config.toml
num_hidden_layers = 12
hidden_size = 128
num_attention_heads = 4
num_key_value_heads = 2
head_dim = 32
intermediate_size = 320
vocab_size = 8192
hidden_act = "swiglu"
norm = "rmsnorm"
norm_place = "pre"
norm_eps = 1e-05
positions = "rope"
rope_theta = 10000.0
rope_fraction = 1.0
qk_norm = true
attn_scale = 0.177
bias = "none"
tie_word_embeddings = false
parallel_block = false
init = "uniform"
init_std_qkv = 0.0419
init_std_o = 0.0
init_std_up = 0.0419
init_std_down = 0.0
optimizer = "adamw"
learning_rate = 0.00357
beta1 = 0.9
beta2 = 0.99
weight_decay = 0.033
lr_head = 0.00582
warmup_steps = 305
schedule = "wsd"
decay_fraction = 0.572
decay_shape = "linear"
final_lr_fraction = 0.05
batch_tokens = 8192
max_seq_len = 1024
doc_mask = true
train_tokens = 92240000
max_steps = 11260
dataset = "wikipedia_en"
Each number is 500 + 50 x the weight over the matrix's rms, rounded and kept within 0 to 999. Layers, rows and columns count from 0. Numbers have three digits each.

# layer 9 MLP gate, 320x128, rms 0.192, rows 120-156, columns 0-127
487503522433496528567419585492452447512515440478487486490448531483512500585441441507468595492547560491591330531416508522449532488514500512489424572536559471459525464471465502432523390538572486553547517553533462502382417484524463451520453470496521457462440511600482515479381400520513474480502540374463483513509501484513483494599491564519605623594399494556512544483509443447392445521513
567461545432503534540429422491516453545542530465465488461520461510530487500523503524480465501531501489538375564546523583580492539416533436431487478532456504442462442420501537452483558534624453464531503488563481526549518523449605470419498524554483420455382557498517488480483425612467574507518472511565548516456473528533515535579434469495511415566512605506548465525568491489512396540515
513577543455517598569491465653509383480473477561435511554524485499503520437532526484474487573586482498483483436565481508542542535490592458523499477516498443411499482491486515469476515585641418520620466472498482573550542507566520554568508629458534474480460464512544517505479441539508466505462440550501471587529454457491533565538552506537584495516511504478429453432535535499526569535498
540460532470547456522517451526416548482522457422615530533528561517361460533524463472463457503577520568520459482514559578479533513529574458583492524616577422465432542437429509482565487451462579533611566574581463555489477632594472470451481423541404494483592487443460507482596395583452519404568513447524605528533413534548540476470395515481526481541493517525559442502507438379507477558539
571529513489499468428453443556448518526459495502501578473470524473449461460450477438577538600580421632491456489496485497503493537587531478524483502461518425399518516501422505484463583488564474510568574516504600468467468486488528474462498492454483413528418414456492492387455506550554511548427536465502527557413501564533534462539571534568481492523505457602418518544544549571550453583488
472452545489469474540436535555520580512500426593439429499495558443417546485392418561458426606522561493599519555445587506437535497408445510445386527600430397484427550528404518437562512525518496506526594444511534554427536494513578413565511547554588424459498520498536548482445482450482509532574405518509537493521364511493456541571505544442520446566523510500449504492511443397481514525500
567447505533446485537417534532464473425520408511524511560493567478508436478529519514535510602555413478490525437479549521492424497502542483470475427587445413492502507519433444433494443527558510524544554451428470430419594487419555558485535486623397473437562546528460449436530431524470545443548433511475514545472454461450516496312569453488533497491574593538580578541601528412555555578494
539425448433507514540444536587528581522419533557528599465476519450431483437505481524517504522657577482463428528527546522459564454609407458492519553611531392511505517520523515514524531451501542495629474587498479494494564458573571500577412569519478505542510507454515487431526442461515496468573445488494445501507557610560472483457461432436539512551524551482536553581510470526489443502550
460503483496446442510551427586465589456469509609595451488460516553453420440453447574560558581560473482551510570445440532473624535522459598596527522551463609463480391548465486514495500463567465523492547538493443535436551522498498434449390572515528429530601553452507518426496542507480547462505505555502490456448551556459509371484470542424548451611560466560475472498469497428451496444550
616578528468501536577526507604499446480479493597446508428536456453524531602496478527478474552578472397510436507600542489508565452558505441524437526550512537489487554422485459558474529575539493492569541523517499523580426537508487520499502582446457474513454443537467514399448519504502569453468494502495503509484475536498466557521448470517611524450530457465426537578544462467515535458485
535521467483498524654508497503484516503536416540619524496445453443408466500489454518562466527639611368523547472478554511526516479575557501460580516550595519472494508482482488452569448501606601481617616556513450505452497495456612484448565531499492474466605424481552457478516425497490394467440435365561550504380431627533528491399518470463443404438453520528452455551402462466508521569568
460491517455492528478475534483437543612503481477577510506425474517480477539392389502476496486509515459474473475444490509493475546447579451449482445576467473525500497493644471536625530569503552453523499554586428543501482495527470500554438501451570510471447501433501467490438455612583495466555533509475451457545514494483430473454462551460509499482467509523530604564476450470404526459581
503550440462524592490512477506561500380389582526535471457416576512493555465494494524502502515482548519464536484421498573596509571468480467466519408490463539495494454529401419541504457469512503445482494613510501590490416507447552572532433502442567448481544561484466478464446484529561587490507484470572464533472533586497622491480511458495436560490508479484432507548443562488394531593457
612411637479494558489553526532480524527502439532572463378446536418568543474422528549596495582558498522466474471519494532524583464553541437417496488383438482529518402544445442558551549518581516438556536478488481501533495524568531445506485529431547413491452425477527596420457531492588495429441460459453493451543468526561432494451572478446493491484549507529517462595528397460518460477484
424379450493522453507550551559451538411487551475557586463524535517532460472491518532508474515563459487494496473375464549541564607477472457545561600584439503490438497541481458468451596510444511514528545448516444532383490447546508456396471506509480481489535510469467548433453540477571450447494420515482424474475512548560485489442564505509508459502508489544595464524499483556444506443478
480583500392483417489506432545518506532491501431489519469527462542506498412509447525541460515473565479542483494443526513525514502472459511484460476546486468487393457551536502476566487551487475459644587511506407528438495452491404514512460575499500499485511543501441510517527500490570515434530483424509475485557509499525527515471490534380578499513600456493543454532481513519439476468506
453606510478514428609444510600473525553500476523534489508490529502560485531433594408542410549458445505594415477527490509471487624503394501505493561500500466460502468485498526490605543476542466484645499507507512552468597498489531444445530503581496498497527493471509519504502529569431466429469510364457537516454564513614502495500416518441513453577444560550594451431548510418436543604541
530479511562367486582431456485472555506457474590628553500487588551431473437462489550504452532540489455537550510460484483499580548539530443505526459590502510493509482541495480487492537467512512562482477505569516481508554435523518494576521541463527436542527535473511482453514531476451503479460427514424470464573518589441597506402439595499432518541553560488559445526479436459446538537457
417568488530475432501519614611515494504426463536494520456470490483492459448561421567606370566546459447591517552484507483519488480525556525481481496491473538484426479440524470444517547461381599491557477440555518427459486512557431465500451494588505437493466523500486548450426564582544574503439541505421473499496534532519556536525472420462501486523450441564419593557536493510431480522548
481471480436515474538393558539503556539473527466442509379417566399499521504545565488569455505515506494530524513512459508466512521599539512480545582503463504425500506539427522417531484507491564492611469405533454463433628349546525480551447491529570484480502606422492540478439438541477484399471551422434468576496479500446454496510473494533450438459499560511511499550436512508453403507501
507474491477552541584405498583507555385505411493540458489478558565439582518505394511517475484532553482486484506549459557487539491551539446478611517529458526497486380519501527526539541551497473509607713456487447505442508560555449462603482529476421487537526459459471457453406490594557512540460430527424458537514462481578513446503440534467449557452521578569488519577486394457433482454495
545565507525447420492538543523496613520479488447443553558471432495424509454464488565511534536523459474503458482398484523468555441490495471556526559394588404439462431554563477515612476453485486597471505432503440452485474468527473470536510545494523434527542528404563571494469450571517502514487425506564455418491482513588573501583531531617384447452530466499449501432433525465464488570564
436492439530453506482502445564439528497385433448495538530496536509487417511541464525578527559515432578542411455446591427504562606501505505495470560469514441551467494472475523357546594468555475440518484475616559478497496500457596552449383485573517441443509528521404548515475451506462441461506478475406484476545540514471487462497556418537553473545604484502431511570623438546455565526469
452547539474502504555521438559444532412476495603477539477438561529513459533565445451463427514483580442617425552521526460479506542443517457470535448459533503543392381417405527469488488501538550385538470606541502443471505511570494502456465450504466406520559466528495508474511532511429556478498571416432484531462465505442519427495487538542475515511466471544517553541494487481537464570470
522551473473519554620446482520424498617492497482509515518453522529357554450565487571498456503501444469512490521497438505465467458484481441546495382558522485503511552460483527466545448546515525545510426596501450447444528428440514486539471556472511517471462499408542538485501575569553491546380522495465482514552403522546585500379498472510444530477435552495500601527457573448469494459521
551550511515461583562422514545471545495573448517461498475534500499542483431553491596530530541477501413482557469461459545480553432462508453453475535486467501459437511482524565516516497562557452464526524408524467636525508480438454468499520469502551502475406477467430502517364556508564578450511481560484373493485464520550489561546479520555481581514556531492471512514466459528523471432516
572551559475494500484435473540508496515508419503532494450569433499471455453457467483444555542531494443452458434486503527503431560503532520508546387483452484488538472432500417436498505618496425555523493503465466447419450526413517519576557495536417438515505429405516574359445438616443507477472432488554522437532453499645498435496484490511423569525456665542537502516484508500485494527516
438505468385427578528479568596538435463555449518531511542475457502465621470456468531478431580490447421516443506427539571492556506523524502592461536555493432479489537453430477479552497548541542393625418523517490598475509526528508479494477448521473395414520528480483579398453484572468526502505439499519506513463468496468523450468579567596560457580511499511561404569496494322486581537432
508451462464463390538621484504572509473470594510491478528420526457531433500532540490523517560557464576558497568501533543562560551446543556579464522554621368493448479454455542508477599508458489531497533487520506549493472509549560460491539544529472538447571485539510486458532497560534476475489478512486490494548607530625479498484560448518588496461485450562532504552496512516523471437469
493450516407505513522577553562486537528542487536528487469539594508533535422479503499574489522482527433542486502497543461409548508561455547515526450562555470517558488496455509584527420543534455388653452465491545479523574478529469462510432483502500530495468501470561580557450538550462398471549443394569374433516550493521422520473513466557443449543538480505485449502500443399480475475526
528587516498463447640484531633513541449492480544560498539501509582503484501443501559433502545537566499591474455548572428512603447469555517450464514544539431464459450449363529500546457551581533514581535486538473568533485456527498480554531455487420420459599532519543509418490495554531539548481476465522505545507475595453531539513513576481488447520502542577522439545457457464513494616443
496610519435440427518449579546549485516486403527440553521530449498520446431340507389536533583557429514491428485491504515518556507453475521546523545430544560506557533487457433464496465497584469504548517532567423569536471511501477529534449546479343491458514397483523493497506441551571585489391481488479440377473492453551584540493481518466558441537500507571457435536468560363490539538527
496549508440542553518444520524444543494490461466498457536346629478612494535510559481496491520449553582552458476526568460590546498488451526430605520469525545453500352450461470448516489526516452574589472450645549510489529390510508478506504462522524447498476505465490479518424450546588558437424528465387496545418558542507469521464460526494468452466511528561455541625431461443456589579584
552488457429489512582475517577540539514505392539521497507532481456505441498528482540493479524555482492513445518492560517504557425494496541550563525533518566537482509403480599510542520518471469443625518547474531518509584507554470473576434425517508503395542548480523549425510525457536578550563449449486576484648483606485501434351544409475484445445548506565481583518497476426631492508563
426470554337439572537498385502430503499526486471468521469487545396542450443385553504522446509480475495489476536437496477490472473563469568521472539540456425463473500466474490564480464457486547563569524510494458506490553499427366497534530521403507430637493468500509615487483544485583516503451473489509411474547533518636499534396522526437474447470556438542392407547492475446546521485494
515520565420490471538492430536462561563485497502582620537468588443388467498397510562468513518520507546569464511483500472410509528503546468550570471516555485413516475493446464493562478556588526392559485497588469487515482426545471532562453497635494446437553455501536440471460482482538469473497491479455410532498478454488527536507504486548474563551487501539409442548433445369477512551578
482446498481442421549483446560534516493496606569481483476493544447462462482437517418488446567555499536529456537451542522549558523585534471535608510567486462548548498482461553494587510496550558525611537567546494560536548466447547567556474492496476471513460472464523508487491438517520563477483513550443455453531413567474540513537488486425494565580453530479500508448562483434491494471512
# layer 9 MLP up, 320x128, rms 0.198, rows 120-155, columns 0-127
546529477450502456512447563558416453497516501483410532525505504536485515547502488504455533612464488545551442497524495455418380512382524513462421516587454459498473452487497484455503498533566541533537489428477501477557526501442536626565442493458578470509515500484534412504439446477552384564463436465501585479530524567532535556547433471501557396549508553454535468550493519542380488532555
628595544462512524523497583515532514552499505575459419582549511640525420428483564532564488510467446532537526481514504476488509478595552539489503526419513490461462506421433529522472478563472413616477543479442439573494524535480471499427486535480469529466601512488556523506471531461477493530442432498549525503518425462603489519510522553518508559456615433513511520508513557510452511528555
517467446505529604432549441490534518415467493460527528474496491486493474430564529418528536529502416522412582511472453535625445508501402458540445574530491476469423534509478471453462506496554533528485432407459434428434486375544413575467542516464500534523449486507505533462457447531483410495449443518397517431428567480556482453497507487491456455546398497597509438484437585483510481550462
433517493532496451492512525595566577486515456486505449613535535535464473476535484427525577555534534441514501559479531514510573495514544476556443495506567381479541528372417437485505534549398520491475535458523464440501534492586515524481426511558501462414504451495591539476506530597519526499451582547532487516521449528477537437533513532470528524581517563549551461495424586388527524529565
477610437447560554495462587581542544557489560562409533554482429433533465551480561502424499508606533497486536566528394484492517528505492471515415597545561429581521539574462570564519482535521496496555582476511554463474521491513434453486432492446486442495495491505474385441456330515440508520477555472508542529434552474478510528459445525489542467508546416527471428455538519459487503437491
472532514504453551531447514579536514482532492461536477555522592450569453531565618431443624593480430534415473489564376518532537559560441509495505581441536443548509538593541411404407590422556525501523469432393445537517533503490468640454452543546427523512491493477458426466521577492519507464546591540508399580473501415470432500461484501512546523547480467520513546460553567461490498589590
546560547548480447484426477493511497486560543492425423552485501573579535584480531565500461528409536491566472524538491455584452549417530526464455491536535488541447549511436604475533472469574498495487552489473497543447562541509564575547494508539459495426533533504372528524428610555510615386392528519461533571564486449429445518458433456395610544510491475562550638487537471596547546521517
434442362539495452503405604539552476580456505391575539490406586472449564480463499479567552550527525600574445521387520472478534506516495513555498559476521537543556399499423573474507431487504560429549577552486500495434550457519528568535452512514465508484503527479491526534524544500498424548571441553534367507535533516426473379459570507537449530534418581458557509640520497510513490464560
487553546488543506519484432455403505555439465446511548500481456578374519493576413421459576479488486485547451502468483586426501511522495543496465459574541548458395498593447425456571467535517476546461517533589477419432421543430509445483376599446591565553441464555596425586526481515563426518533516437459556460538485637512431557511506470501398523561506483562494504525555475518582469427495
486594514501503546513420459538496473483517463519546422594474449506567462528470531478470488572452474543504479512418548554506467522443344492466406501530453655476512494421499535533461504490524475625514527540516463491523463507475518551457512505494484493469431527438472523491447553509454489521488498555457495483522507480605465498519467515575505444530428462485449417513467528446529624462548
497542556476478464316469404530461454444495485400450461500544469583527597532552485497503524486436551550391434465494438374485445405398482480481483479441441387496520466499473506529427519457499353486490543462420420464557531418485423430570371511480498500562440490576623440539557527537599532557563497507453462550452553383483489473481579500486611672465590587443529510465462565489569582467443
500489473615476525492542496550535519464542543540495470545541509479520421430516520497434574518479457583507467575500483439467571545480521497492448486472532488459483565468511507473566473470565507538486511611515514450505553440466518465520563482498552553450464577473581482499366483587451466570541517570462443519550553447480498434511577466466507511514448432523537570472472463560500546513478
505532441559459463461502383488457506551495441503453461463491483405428364506516483499485454469430522510540460538455504509517531529522519468552484482483427473591459431419549455434484584453589562499494509562565491640507469484579513398437502444541485501597478468546452436454505551556418515524519542502480499519423502530469536449455513460515514539531563563555432521478461394500551532545566
496426503584543528518518500567461545539460515593599562445407505523543532532537476578588480607536571484557458455466558497452576483553493536511464481402486521537574410476448428536532543541515548412506563535526501488510459480569436493471548477515509450558468483482512498420445536538534559437453535478481444486541476587510465469501504539498458483492577469507502521581515436477591483506496
566438511521491560602512454493440567447520508515525462454490561501468503546537496465512507509546533503462481475476486494507499503425471520518474424504560479534485496498518521432486504510407413488452557510485447545546564491373518554531502610491590529592479432600445432517504550494513538486525487564548454509439503521571587488478470560498524465613509601453528467488443478551523517490460
506464493547480513529503503535460534476461554527489444482450568516524467505518502479490580548497566460586464495522462513520488492451524463522406542484540537496537539455484510507469490487472497566481507461509484500530536406515558539531508460519471473433526480533555554499428434495472437463550538516456486560539559480518495452488529439606431520469449500558478524521484484543419513566527
578426422506503557574448453455514501454521535496506474550504471468489435556493460551480518493541451461447563583523434572508537491586483449481508502535503526474530581538523429490504507445535477580440594517458550480449440565490411610534488525453431462554394491520502594461400556471553485509467421599479484456497396472444500502533553505543542546443585581583525464492439428514584543481470
525473508510512516595521549439524456512453581542580406544539435474560576511449531504551504421488536515521583455520557570474551492555520503542500508492517423420575519505523388621484488517433541588497391497493526486544504514547418544522543473465502522451556500551468576507515504462478414507507522451467481524556615526438600494438526471595427498531484556440492411574486489523515509417448
456427487501489477540540469568548537507474451509456527463532482514538542540469489538491523479515555429503526386536497378534373578514576488453541487446391520607583471476444547405499482494487520533570481519470538436473510509506526458512514493609570457436560440451509463490531530449535420575527479519474445368448444422518417500497588513455428467500432552479572512489420476574544506582605
411502503532451460473490506517570515496574540602615530571482477599458488424529473440387554533452476572442449510529560501407505499472564531488518570489510459467428477423473511528528524494527442476501581510491401475533431467573410463502564452498417492446539503476427477468518550543510529530560481556672535526529479474506518460431437589433518473514575462499566524562495598501511512522529
466466445553538610550462554488458612430543532373536492505475564529475538569388525408490520491505465591440554569498417591538479511461441533529524547477462477502468443502518455569580509507508599611457557500475502502507576598479556510523534502464474526500515494449474524507344506555530528518525484619439507558646489469562533518490441446469441499546470449567481410542493543463457465446538
485450572418479476540560546463552521531538495477583500439480454477556560524482515600483555462524462442557480561477577469524513525535514508554641549468425513532548549440501474492510560500407521495559442464455439397458567459510494557422514406489572590444466464400469532557497514467532485425510527439570446509470458456408413593445540475571471510491559495437502441484521500587465379516531
582492525496479464373509466498532561484626451487478448460495588572560595593480590497469510489455514491534545479545512475495529441462462517395461462475539456435539418471448485478537490599588537577525477580484463514505624515481558443484533474525464505503487484523547536521475485509456547457608428506557428477502455469494584491439545457514526367436504558483487435474420531588426537497473
489566475510581478557546472504430444452490505466464518456474491565558583596484500483497379469491414448516444488560465436479440605441540575415505538481581504502502447493469509555534507434437574396468518526480497463468475538481447492423483520544488438507523503495501490548426496491464558476527592500497443550569481448506489528541489463513530471532475491495587516473530535536517493474500
500425481550497536523438501509512416457579535438523380593471537486424567494517515553506454489537434445492482525441591523511501403493517424408494519585502485467433546460475515486508431564524500523507470464593447487517447456523497613451525491517414514375467502448519551552494494513474422444431478523441458471451382516473475580450517396478499540491406527561419520455497545413494502562521
568492509413488471551521461508614482547548510569457420542462456538485469498517495460454590522458485522450530582483527514513489451465529455519521540519444528446498542486533545548529457436542506502560465518539452540492504495444460437494544475506549517487500502538472469560442496495480554520503502442565502462523464523541458586556472428574540507572454487598464491479455514474567548414522
536517541570538556497562510520509505558429474438513581583448520514581412503509452476426543537558477507552465540551472527464610483550550551561479477451518473500591578476508485587500428343513557570469436470510559542500440512513423472519504558468511532412491497416441430488456466515351522506440528522509535435534594479416543510590441447601507521458403468481530469534502544499507458483437
581517563536530420493468427419498568492493386436505519469502599514533551574463466440465431325515483487461551508666554406546527505429520484443524537513521442553385510422483499497387550429516423532479468533559610457529517499563492541441510559451475532521520487486542460510458515478545538392453549447483504534453518519466458564488457447426560546459567550547493597444579417599454432542437
491488490510541521554513555535548502501502474399550509488477456524524514598520480517545511474673448489401544453611540522444540502497467535548485550540561466639497478516541527545487523520409477419491505565570461483461521516538453564509527431526499526504464484504452492421520500452483483560534509524613481544438492524541460487505460514542487441447567427456542496491470565491446518442518
475531531489497546519440577511525445574501523531540591364454556526505509482540470622555472588556505427530423537483481527436579533530475483523579500463521530540521532634489469595556516408546408477520432514461511468468410557417555397550485505491509496430442521495538500486479412493492465535477522497475518566601546556453506426514528536492458510518494483502424501494493535494495520529475
475534479491566626661522545506492623428477440474519572477520518612459581622523599539490577469563426591560462518518525507477601370386548491490542558470546542540544535471499475509576419480541595502601486544524534568502420465481438539511559479539343584456475573499536514498441583595415489515553428440526430470601531536432501438576511487508501481505482541421580431614420477547456444536398
539435601517533545494559537567499442461486483469546464502519504477522470505457414514450524511476396425368523577483387581558389408498551473485584506459496536520434598503494532486545518569492452510483526521418473439485468514544430445493536503513602571473467512502406542490419490655553479561531441549486538515513432493543554402461404570478463605474568470525590489485531532597538496395505
526506438589512535553569502556467522608557554588458427487439509463437534459602568594551533539490490490453556384498454511436530530543481458389479483584360488563463478491536550533563468453449548557535480451610383501437532497525484542644548519525525498423555443468507592524491578552487405547479491545512421450512519497495475558414466418473433543567483454527584486518573474563471515454468
463524423568517491503583569529506465505532408541506433564548459487480518505486523485467556493539439440499464553461555439557466384436520558536512500526495564561443466400427547580483481528464449438471559484476500549492543523530479455479410434476424465403483502592480523466515554504509529495535520540532581514533486475390506447362544448544513469566543507452429561451528500429573562469538
526433458488454492521467575479534486471589597496497456441579470474479541533547532555519484521537427486484438399389532524431499525487523523492488537520483420450555507453595543480458547583460460520541564455453614467519475457433390541616497443539488489480519505437505506468548436453509487457569442532416525477439530488488483539530454532544440508603508546606509429421555544425554575483504
462495474505500522477521416451541432514468436528484497508412458500526570488515464481447544445520520524527487567535619377453437499550498486497528486551443614462431509463496423431457555474527483541464455581589565528456443504484414491383459440466507456482469542574476566476578574467453527484455491563422512426488492522472465541576426506502599488522492478506466536535492528573550527514443
# layer 9 MLP down (transposed), 320x128, rms 0.193, rows 120-155, columns 0-127
457493523498391488491452509524501482519497515505410480461422499517539536583474437520513484624525444498461483459456455433516550492504512424541517515494556533438482470524540446521404521514552534427355315480488556493478495508564603447525460485526508358567568558590490533395439504527518439590554434531536436489529410469489556533435531491481454485474514458468496580494416514533462551528526
429511453564564599503530477604394542541495597458440566480475468561618529503564478552516446558523537530599486533543491516395457487510537543496570486549535553444531442484519462476491546463527564454535548542471586503453462500478624510499537512497480458422556494477434529587502490531584433428496504517585453504463548595468522558569501454444555491514501526518475530509449546533496472485447
523572508478507457458457653567552507430456452529583464508576549469479463509572482572652476479487462453497426429499486485505525431488523530510562489460508476443495596559578434526436542532499572487512554532529559467493559468520478540528535454553632542550434539559504540467531502504555522490545438447547381571391458497475569473453400552467434457505544500489464516501544449566531444529456
535473402558488503491572416378419453531494472609450514375458513445559519482508474470549485492452555553430490491498438477558463549509468447501532580436385487461442394475621467447548499524478513497402349488509537507446498430516520525479441559511441479503540532460435448489416477454551513506478468555555384502564498485506493581446527512516482526439498437571441486509486522439454451487473
545477459470495515567442481420466580537590526512507452500564443565444465496523482564495507537560675487477509442466549513536508402446485462554481418546563621587499540518528424494541547501527503543507423515553451572584562506504543428517458524462495560527584530405541549526606567479487574431557467439558514484476481517495551571435434496489569454534489619502450495454491517492458461437485
460515498452636518585508465422479480444538573502529451471582574414528414426490514513465423401509574515432454484545444474452557554593468482571526476402465584513491502482582453407462527471527568600631542501514506471475440511459449505523427600434477444443438457476439494489501483571588614410487508477408486499491533524481548517524534565429539506488445537570544540554451515485525572496570
465485408421404480519554439581508479470542555521519473554500434465447485553547531535470534497399530487574481530595518489471453483546583541522429556481549505449508448470522514486545461539420461480489539542341477592519470415508467502475591531557468484530442406445459559508505498575458504413515456496515517520540493456436559502550526378478519378493484444559577415414514453470544487475496
504477529514563510521553527303597453507513517543565482458480415464533516469539488448488509319547471529524492425461447421473401486435444528480602502460497571536497478435477486532512520407490501526458439490474541501539405455536502477458478444571484732423432496576434469473474563536496457466484483517469468502540469478475530496472459386403515575494504517564546428470509466502479545490534
479563440540398460440431535564452602533582513434555438516383451546417465544502497525519570607393519477513541527562562563502531435501465528412549525434467517532505479474583483520456455517544525497369452454411447569571521601507506502488567385474521590553490546538531571427551548535480528439519449500536576483437499565561505441536420488436546536585503451539415488431503448525495496565448
551488542474464513456614498386513497570416521422488545422595520553560563493554525582530500498519448391482514415564508523550493426475563540513511531551598518484490424426503488469476462408435557494482493429439459504500455510449459487511514452495509537501438493583478509529513461476530501482441546470447533542527479533408425493580515503442576553542427484439550523461514444496475439564435
433523588516461503474540490444505421477533474568473487431488477471543483420422509512485473438528500460494582519449523494459419519457475582552433536444464589591471283430458494524429518418508361572395341470619510558506520487568399458468451498525526339558439503610522512379491503488477676540535483500579501485520494414486489485482542583581513557443596575523534594451498454527450446553480
529464488462521450605526538554559479539524470470484476482448452549436505540479517490550524497569524490574470527454540490436435374501577458488431487540543470506521570498574525506443471538496503410419561485475493551462495522538501517550588476497551536508556477541515444368511495503618437502481484534489544536510514513513557513539551545457509504545461486629504500548541490545504538580502
598480545604477465537473496528424556445462496536550487479585525503474447666463469544470539511470476441506515445500543450459450530408606458580533480492414499524466479502475499573495563468603502557494485528457448554473506502482576492566412499427544657478524518506470483478556529550566500514512431566535430474444444526457540486478489558552474528530540564554454524459517487431405506507399
454555479466474439533455452370534421441566535515561490551480473537432518508451463467407458394480506429490564491513541471530412555479515503526516480639573457504521537485572537450448518485436518597501558513523487557450563520417484478487475509552506489480621511399437479472465440450527512574526506517525484555431560423469544536493421497487534544524477547443381509420430539557444534507513
458458399596534519559480508548532460518505443455608520544572500552497512563549541531531485508491463513584462539427519487555614553564560484488504396518544518441500566518476458463524567466553532476504508510552503487508521544559517459514500483536517520449529604445440510446508516484506509466575550471435457580511465560503542462518441498519525514561425554594468470491474462572474524560465
477526511468440476594487516417477510558476494458601500478479441572568444440451582520497488495353520446545457506522544520503558552490596503537492506582438447471436491460545501506492512585569523505495517466518458568456461444520428462468562488440516588471553464494459547514503470470503530522497496505506433496480473393575482489467482555514541460453507461403542493574502529485463443508426
519486450500445500558535531477464557527495488493513482539428567584551425422564530524564499647513465582504498559456508552495540509588429484549550543584443446509509460515475431470460525527517525506471512487478494512453531498555387537455491532538460424492498441493453548468494456549409383585496530514526549429462524434510462558513415474529508361529479556424567523491554560504501567516512
544509535542556596546517560463581493511552458514539439585496438529511514462475558506509602716533443489467567572473496419463430467448543488434516479457487468455535463514487558540442596539421460524360544528484545524529443444536515517512580547494511414460503498536454501512521557503474560528562471459560447576509526485487460429605500487523463484495483486490496483546355452461512591497486
476542538406574480540481484453663555616524525484360482503542498541525517474536518513446421469361470453599532466508505472451459514496556524512598475491628480503541561528444525467502526453588519407496438543558533467421419489524570480546470472529507494399487472466526478440502549461482530376483527469487452377478499529540423566551402459499440490496529576584484583459538451483474508508463
489511452469396469492467523504492465542476517535471449533577492514476526462504526518413529724529443516420564516504544518424517493526508519502509440514403491477447395490472497466507529490453541526478517413536535474538544448580509462607444514523514322513508550506470532436448455462500487479572453512582411546477439438484463480534498523476452530460482498473509544560412521501431509508413
504573562499578504571489524669504456494480488539479562544429502529505449491485528480611562305596518479444466453558519500423532606528523518503430439528508519568530545490544399475499534512494445572503533496508515499584405573501524513487532470514545408455515462549508496551598442510480529499561512430494482531521563522491519508509525585532493536551562458544476519484544474531553498539470
580458552528475510441616524497484498455457482362516577565492491447478467594464414588349533541510521467498507551545524489416550514493509443488516492433478510486571460453557546484484462531478467502461484437521565532466554521544441440475528443550566465456414591549556474529518574476504471519513431520503534594488473566564490453482612477549464539615558474538467526436467453442464480476427
547434493436436469488475502520519439436547489415587489438450538600549547510462578532514460497498425515535506497564579465464525506512510502425460469589528528495545539563542545635458369462443477436559569531521494531561555520507487422510535412594477370452487488591454586581478408430517553533405456404527489514565494494530535477449552569510441508515593477492497544440557464530517495508424
459431499575514494437523454488524531468468536458517484484482395485471506497516542478438499574596459480465499463497431488484455456448476575464515588502508500563522522549576523547458427412538498497457538489486490459554466481446465554474463533409458449491442449543525541486559522521488485578561401537537482555567468507523473503508488506540577536421538388496572460529433546598484446501535
534601532538494503524517484499463509490429471526524486495540541489573549569412499489517484480551543460473386400454439510490522514489520504456541595494524468514526477552410515533519547438461524536409497513473466403441426524508586535438430493614487581395538439422475473455444422527436523445476423456521599465524476478451498534382496554516493558531485508515498483464445463495502451494497
488421447474505494524548433450499523467467500452465479501515552459476521592453482502487515458530515549497443504566588410413520566553526567510523526448483430529541478572388518451440586487420534472502492477457602499565508520483529621545459527469487511488486503436534503461520455464498462457525527454412510541507492496444508548555483438502504489504496570543459519496509471549506538609433
520492515450435497487562534398479493541554340457504486551524456547508478444473510518522447427442497524538481473492506464553454502569516456523468423414568606556489473437423483465561440434482532499423419469381436502534451452563505473386517437493478423559527535550463460613522520460525476427488527550498472587480545519486511454504535505406423553440472536540537514543464360457556538406491
446549416535513568482492551585510473469506433475460435460441501539521388432518452415446389637466395514561598549495536609496466518480513487497515491536509367524514440526502491486521549535588466469485532479512545506517448503438479557425536555458519444501588453509422595505460657469429477454483514447474539437467449506476455620426588516431494523439455436499520492500642481461478514465483
507500497539364485480556621511482489520453521482520467599486481528449456643529425497385516451516507415448491437516515541493555476458505434479496523521454456490469494512555493514555432536526558511474353519503496572433436538402567496527461527485473516457516476556502476573500462507572552527518472472451533493539398420468553472513507520474464538503488421513408596497520476482554559440508
497438564473445424488487453353520463550538562555487519499502482538469588479469471548473490351523430538473541472531503547416521512527486513566495504542488518551435487397479549519525387450456474519522401490567426571497555459517526447493573517580510569566541477613437501513476494490508504470453472488530620490506469444575560488498479511509487495443517518504537581450514565473425515492520
392456506578515486513563521391548514558470571344586386458466573504499566552529506451504528401439584430550572551492527503420478477453464506454500515515397469434449605548495495618442485493490525501469561460448518391508487511505558511478498555497461487484424507537569483558473483550438512464629553474549416384539436464483529625554485471462472390420467460437585521515470447494496620422477
501492572515479518526471471497506490478485354579521546510644511485519429419504529541507407535548626510482542480541450546530443479492507479537456427507572520400389503430481538489526478474624483510595467440429547519519528481410562486525465468516487605494473475521535492544460591445541480466441504531478476554438370520581523459446406546449440541511564467381553396512521490477529478491425
561568512452442406424532501517408524503428514573566501451678515483538453549606507525429486469464492521517551508524488492472626570497470478527436435531498519456537419504518426496495585526479475545563513385479412510471455452575517462512580413466489386568519498508521559516530458522459496537574580462392454554528503490529457483525513524559484528566515460529415521546492478509541448656532
494458541509472519486515483531463497496491495482582526492620527549513575537469490479450554382481613380489531538499509547458501489516524463491414464515568537481529550438475479501443481513478425430426543450479488525586420519418546527517654515494436448585451477509512544510538449452532518533570519531589570545473487447459500473642541470497456540569479492485543485525557511521382528497486
505470437494495479528537447579465524489530516520507498588454490501445537549553530480525552517450495480544485560500549464520565457538430449410522479567446580495475497489532525558543561546462520483518457444587480406515499443505578450501550559442447521472452543428455580376462509485429468620537497472553435465502516542425457514553563362500536494556435530540590454559500567637566465494441
423491505529481534570559494424452549477520463497497448533377469562511451451477548469479477520516489578469491634481493553544461578615442490515545608522441537483437513563543538461490431486448511545497529572451405512426482617477471549388491525505468672531454448442547558609520569473475476425476407561490544469497498478523515507536480425441473504473498488524578508544537520490486524465480